Weights of a small transformer language model: MLP 6144 tanh GELU, rotary positions.
Each number is 50 + 10 x the weight over its row's rms, rounded and kept within 0 to 99. Layers, rows and columns count from 0. The size before them is the row's rms in percent of the matrix's.

# layer 4 MLP down, 768x6144, rms 0.025, rows 314-364, columns 4672-4735
101:56 46 53 40 45 70 50 34 54 61 54 41 48 37 29 39 67 55 58 47 62 45 55 40 33 50 53 53 52 41 64 38 51 51 87 51 73 55 53 50 42 43 53 48 46 53 42 54 42 60 66 43 42 58 52 51 58 76 48 32 43 44 50 51
102:35 58 51 45 52 42 44 61 55 56 46 52 47 49 63 55 43 55 68 59 59 48 51 46 51 45 51 35 60 65 46 42 42 52 41 60 51 53 37 53 59 41 34 53 46 55 55 61 59 53 44 56 52 38 50 43 48 56 43 43 47 41 57 57
101:62 58 47 42 54 47 49 39 65 39 44 57 53 45 59 35 55 45 68 55 34 53 50 41 65 53 56 21 62 34 63 63 59 48 68 57 56 38 52 54 63 32 49 32 31 36 64 59 66 55 31 52 52 34 48 50 42 30 65 62 40 48 59 37
099:37 58 58 50 45 54 45 74 51 46 42 44 53 55 54 52 45 43 47 57 66 44 51 46 38 37 27 29 42 45 49 41 60 58 53 52 53 43 54 46 43 59 57 48 37 50 45 55 46 47 56 52 58 50 41 42 21 37 52 46 41 44 47 36
096:51 63 27 59 57 70 34 60 35 48 36 48 43 53 57 46 39 64 43 53 41 63 40 40 48 55 67 50 25 49 51 46 72 25 61 25 44 48 57 59 38 63 62 48 62 42 43 46 57 53 75 64 41 60 48 47 41 51 51 57 41 44 47 66
100:63 38 54 52 47 54 61 70 44 60 38 71 54 50 68 53 55 71 53 49 61 50 41 45 63 48 43 28 56 51 49 53 52 47 46 45 54 44 56 53 42 44 64 34 56 39 45 41 61 44 38 45 44 28 61 58 39 66 65 45 31 48 55 54
098:54 36 46 74 37 55 41 47 38 44 54 63 58 39 55 56 43 53 57 42 58 59 47 47 72 64 45 52 73 39 65 46 52 44 58 57 49 65 53 49 42 31 47 60 57 44 41 40 59 54 50 55 57 48 46 56 62 57 34 47 48 49 62 36
099:46 62 55 54 48 49 56 49 34 70 44 50 42 57 42 52 42 63 34 55 41 46 47 43 52 30 65 62 62 52 51 58 57 48 68 32 63 57 65 54 38 59 57 36 49 59 58 57 38 58 35 51 39 45 39 62 60 24 48 38 49 54 65 51
097:60 42 53 57 50 39 43 47 60 66 57 37 48 42 69 48 64 60 47 45 66 57 32 46 52 44 68 62 48 64 53 60 50 34 73 59 64 56 61 36 56 39 33 64 54 60 58 60 49 62 33 67 51 71 68 49 59 34 38 51 44 40 40 37
099:59 61 36 41 61 59 49 65 50 65 46 68 55 55 47 59 69 45 53 46 40 51 71 56 53 45 48 46 41 36 46 54 37 59 36 45 76 63 57 60 22 48 57 49 53 44 42 32 48 56 53 43 54 44 52 54 60 49 41 72 55 61 50 41
101:33 43 36 41 51 40 51 39 54 40 49 46 59 41 50 60 64 45 58 52 60 50 38 54 76 48 39 59 61 44 33 53 63 51 71 58 63 46 55 52 35 47 46 49 70 51 48 38 49 51 59 59 55 56 42 34 45 54 52 49 49 59 43 45
094:35 57 49 44 35 43 51 57 62 50 50 42 56 43 26 49 37 47 46 68 57 36 46 42 55 39 48 50 64 51 40 44 65 59 57 50 54 53 47 51 61 47 49 62 57 63 54 48 48 48 32 50 47 79 42 43 45 59 40 38 49 42 57 26
098:28 55 50 36 54 46 53 55 59 44 38 62 44 48 48 47 57 51 51 36 40 55 27 62 59 41 67 43 42 39 70 50 53 57 73 48 59 29 52 48 47 56 46 54 42 45 49 54 37 44 47 41 40 49 38 47 64 48 57 49 58 48 43 37
098:43 54 40 65 48 61 70 40 62 56 42 32 57 37 43 44 51 49 49 36 60 59 49 36 57 42 55 34 48 51 56 58 38 43 54 40 44 39 43 47 44 49 49 69 48 62 56 44 33 53 61 45 52 51 57 49 50 74 54 35 57 52 49 48
100:48 54 53 60 52 35 44 35 46 55 35 41 55 47 58 61 56 55 63 63 48 59 50 38 44 57 51 33 66 48 52 61 55 39 53 45 50 45 53 58 29 53 59 33 44 42 61 49 62 40 41 59 57 45 45 38 68 59 42 71 41 48 43 46
099:64 59 46 44 38 48 53 38 71 34 38 55 39 44 56 63 60 52 65 52 48 54 47 65 49 50 41 77 68 41 51 37 54 51 60 41 48 37 55 52 40 29 40 56 37 46 33 43 57 57 34 59 38 48 38 54 54 52 53 52 51 45 37 47
103:67 36 42 32 29 47 53 38 48 47 43 57 48 49 38 39 47 47 62 41 40 55 56 49 56 58 45 36 74 61 47 28 50 52 33 55 57 50 46 47 51 74 61 61 65 32 36 66 42 66 55 38 51 40 55 53 59 60 51 43 39 55 59 60
102:50 84 61 58 39 45 49 49 51 63 56 42 49 39 42 50 36 56 41 37 49 43 52 60 58 57 36 34 42 49 45 43 52 44 68 51 51 61 42 58 60 53 43 44 39 58 41 52 50 44 43 57 52 48 56 62 48 62 48 62 31 57 69 48
100:54 77 56 39 39 55 47 50 48 50 60 60 47 55 60 48 54 53 41 47 49 35 49 42 67 46 45 59 51 45 36 63 43 62 23 56 52 52 51 56 50 58 46 55 54 50 30 63 40 53 59 57 56 44 54 36 58 51 47 50 59 73 24 51
103:54 60 47 33 63 59 59 38 54 45 38 55 69 61 39 62 56 61 50 50 47 57 39 58 57 54 66 35 70 47 36 45 45 38 44 50 43 53 66 48 55 35 51 32 43 59 42 55 31 54 48 55 52 56 58 37 60 45 57 37 36 56 61 74
099:48 38 67 34 50 55 59 48 58 67 57 65 48 58 59 47 49 47 52 73 65 56 43 41 29 52 50 43 58 48 36 51 54 38 65 34 49 38 67 50 50 48 50 53 57 47 49 41 56 50 62 48 52 51 46 56 40 60 63 47 65 48 63 50
101:73 46 51 52 55 43 46 64 43 52 41 53 59 42 43 50 36 50 57 39 56 42 53 47 41 57 54 50 55 58 56 71 47 50 65 56 36 63 60 43 62 49 60 67 50 49 42 42 44 43 61 63 63 51 44 74 72 45 46 57 62 45 58 39
100:43 67 49 45 50 53 53 51 47 40 54 48 42 48 42 67 31 37 59 52 52 52 54 46 70 65 34 57 59 36 20 45 46 50 60 55 60 60 43 48 33 47 49 65 32 51 52 61 61 55 50 63 50 59 45 35 55 62 46 63 37 70 54 67
099:41 52 60 50 33 42 62 61 55 48 46 54 74 52 54 54 58 59 40 48 45 44 47 52 68 55 36 41 63 48 52 46 64 41 57 47 39 41 45 52 54 55 37 61 50 50 50 56 66 64 56 66 46 54 39 46 52 41 39 48 54 47 43 46
104:52 53 40 53 56 32 57 48 53 52 47 47 50 54 56 61 50 41 47 56 41 41 39 36 65 64 60 28 29 49 44 48 61 38 52 49 38 30 56 56 49 45 54 48 27 50 64 52 43 40 55 62 61 33 60 58 41 37 44 44 68 66 46 44
106:51 47 45 51 32 29 43 55 70 43 54 59 57 42 50 50 51 45 44 48 51 39 50 56 53 49 31 51 42 47 46 58 43 49 43 48 39 61 60 48 56 39 35 48 63 24 54 54 47 37 50 30 46 57 36 38 52 37 44 53 47 47 64 41
101:63 55 58 43 48 53 45 54 60 53 53 54 72 46 23 44 63 50 65 52 62 57 49 52 53 39 50 48 36 28 38 55 60 56 63 46 75 50 43 44 48 57 62 57 49 47 63 55 47 53 44 50 55 42 44 44 39 53 53 37 48 60 52 57
101:58 39 44 58 49 61 48 49 50 37 50 58 57 50 66 40 55 36 46 34 55 61 67 37 64 50 58 47 65 47 62 57 42 48 48 33 56 40 48 57 42 31 56 56 50 48 50 53 43 41 78 58 57 52 49 46 58 49 37 51 61 57 32 58
101:39 58 33 60 52 50 55 45 52 50 46 47 50 53 61 50 57 43 48 50 45 50 53 63 54 47 49 49 46 35 53 52 46 34 52 48 34 56 47 56 49 33 58 57 31 61 62 58 39 54 37 56 51 47 54 61 47 71 52 46 42 68 42 22
097:50 60 22 50 59 43 36 40 66 63 48 31 81 44 62 58 49 53 48 54 45 62 51 43 40 42 34 49 56 49 47 44 34 55 57 39 41 61 70 45 58 47 66 46 68 63 28 54 68 57 33 56 43 55 48 47 31 70 57 57 47 56 50 69
101:58 63 36 69 33 48 42 50 45 49 78 37 34 50 53 67 44 47 36 44 32 73 53 52 56 29 45 51 34 55 52 47 49 59 35 57 61 58 54 48 50 51 59 49 70 61 35 61 61 52 61 45 50 44 59 55 53 66 40 50 50 41 65 55
099:54 40 40 39 41 62 61 49 49 49 57 36 52 47 48 58 69 59 61 44 41 41 49 47 53 49 66 32 67 55 56 49 36 49 57 20 57 51 58 52 48 56 59 49 58 45 59 55 36 49 54 66 36 52 49 65 54 66 54 72 36 40 51 49
100:60 50 51 42 61 60 33 62 49 54 58 63 52 39 48 43 53 59 45 56 58 39 42 45 43 56 46 60 49 44 32 35 70 55 70 60 44 39 55 30 41 55 64 46 45 53 25 46 40 46 55 48 66 35 46 43 74 38 28 66 44 56 51 55
100:45 06 50 65 47 64 54 56 45 56 52 45 38 62 51 52 52 64 55 50 43 50 39 59 41 30 67 51 49 49 65 39 52 65 41 38 58 42 47 52 52 52 55 52 63 22 54 41 49 44 40 55 50 35 55 51 52 56 60 43 56 60 55 70
100:47 50 59 46 49 55 46 49 52 47 54 57 49 58 31 37 58 61 60 29 56 31 48 57 49 62 54 30 51 47 40 54 49 42 50 41 39 52 37 48 47 55 43 50 53 52 60 66 52 44 42 49 48 36 46 46 41 49 37 53 39 39 30 59
098:51 56 49 51 53 65 50 38 57 32 43 31 53 48 24 43 51 80 59 76 39 38 63 70 48 48 48 74 56 53 46 36 46 52 73 37 24 61 46 52 44 60 48 73 49 61 51 69 40 61 38 55 46 55 36 34 32 49 51 41 64 44 47 55
102:54 43 60 55 68 39 53 52 42 58 56 61 42 54 64 41 36 30 52 32 61 36 45 59 64 45 40 68 48 54 50 33 49 47 44 28 29 34 51 44 35 60 51 42 65 58 37 37 52 70 39 47 49 52 60 41 50 62 34 48 60 43 57 42
098:51 31 60 44 53 48 49 55 43 61 44 63 54 59 52 43 27 53 41 61 45 56 60 38 64 54 63 40 39 48 57 65 59 46 43 70 60 42 53 64 60 60 42 43 51 52 29 73 49 43 54 37 55 47 49 60 39 53 41 42 53 46 24 48
103:48 51 60 48 46 47 32 56 51 53 61 57 68 51 44 53 48 66 44 49 54 46 59 66 44 42 50 63 50 73 60 59 55 54 51 65 54 45 60 43 41 60 62 48 59 50 50 36 53 60 53 43 50 52 37 42 39 62 62 57 41 59 64 31
100:47 59 50 43 57 49 37 43 43 62 59 43 54 37 49 45 38 41 45 57 40 55 48 36 63 50 47 47 55 40 40 57 27 46 57 69 43 30 41 41 48 39 47 55 60 42 40 56 41 47 48 49 56 50 29 37 59 52 46 70 37 41 44 42
100:38 65 52 45 47 55 47 58 58 56 63 49 54 69 53 46 33 33 63 61 57 60 64 35 63 38 55 61 43 52 38 52 46 62 67 39 44 64 56 40 70 33 21 46 65 50 50 56 64 55 60 45 58 45 51 57 40 36 67 51 37 37 47 57
103:48 59 52 42 59 49 55 58 71 40 59 52 44 44 37 40 39 64 51 39 49 39 34 57 49 38 44 31 49 46 58 48 56 39 68 48 36 50 45 36 36 68 54 46 61 50 43 60 55 62 52 47 53 47 52 42 37 56 55 45 43 29 57 63
101:65 47 46 60 40 41 51 46 44 54 39 64 48 56 42 49 58 55 54 41 50 40 67 46 48 35 42 42 32 49 45 64 61 41 57 52 63 44 26 43 54 47 56 41 44 46 58 49 56 77 60 40 50 40 57 53 42 37 46 63 36 43 46 41
100:42 40 61 57 65 47 45 43 46 46 36 40 53 39 78 59 60 68 55 36 46 39 44 41 62 45 33 53 54 42 57 60 52 34 46 57 45 54 58 58 52 43 56 59 45 71 43 58 48 28 49 36 59 53 57 48 71 56 48 59 46 53 59 40
098:42 62 57 33 73 69 47 39 54 34 50 46 53 38 51 57 62 47 46 27 51 47 43 79 42 60 55 68 37 44 41 53 48 49 41 45 46 48 44 66 40 35 52 57 49 63 65 40 35 48 40 50 54 45 69 49 39 63 49 60 63 62 45 59
099:58 61 37 50 51 43 60 47 31 52 46 38 62 47 52 39 52 38 58 54 64 53 44 59 45 41 50 65 37 41 70 60 39 46 40 39 44 45 36 63 41 45 34 53 38 45 55 50 47 62 42 58 53 45 51 38 60 45 50 51 38 50 59 62
101:40 64 55 53 42 43 54 22 63 58 48 51 50 43 40 48 43 53 43 49 53 49 50 25 60 58 33 28 67 39 63 44 34 47 30 56 55 45 56 57 63 51 54 54 56 56 30 48 44 63 49 51 29 51 53 45 54 52 46 68 47 43 47 48
096:42 55 58 54 49 54 59 47 44 49 50 43 62 54 57 43 29 39 53 75 41 46 57 59 57 64 55 55 39 49 57 46 53 57 21 52 45 67 47 44 50 35 69 40 50 61 50 56 45 50 53 59 51 49 28 24 75 47 36 36 39 45 55 46
099:42 50 61 37 40 44 54 58 43 41 61 25 39 40 52 46 50 59 34 46 44 56 52 54 50 49 55 55 47 69 59 59 38 46 54 50 62 47 36 55 57 39 44 60 40 51 37 33 65 52 53 54 47 49 43 60 66 49 49 52 58 51 68 42
099:57 45 59 49 57 35 60 57 57 49 42 51 42 50 55 49 43 49 49 53 37 55 59 60 53 34 55 53 51 45 49 52 49 64 66 45 38 40 54 48 48 42 52 53 53 46 52 40 58 59 35 38 63 66 44 19 58 66 53 47 59 51 46 47
101:53 61 58 43 39 72 48 44 61 42 39 48 51 58 53 53 41 47 57 48 42 44 53 68 44 53 52 60 45 54 59 39 52 53 55 57 56 65 39 62 53 55 45 36 52 59 30 38 36 54 43 53 58 48 45 63 51 61 45 47 56 56 41 43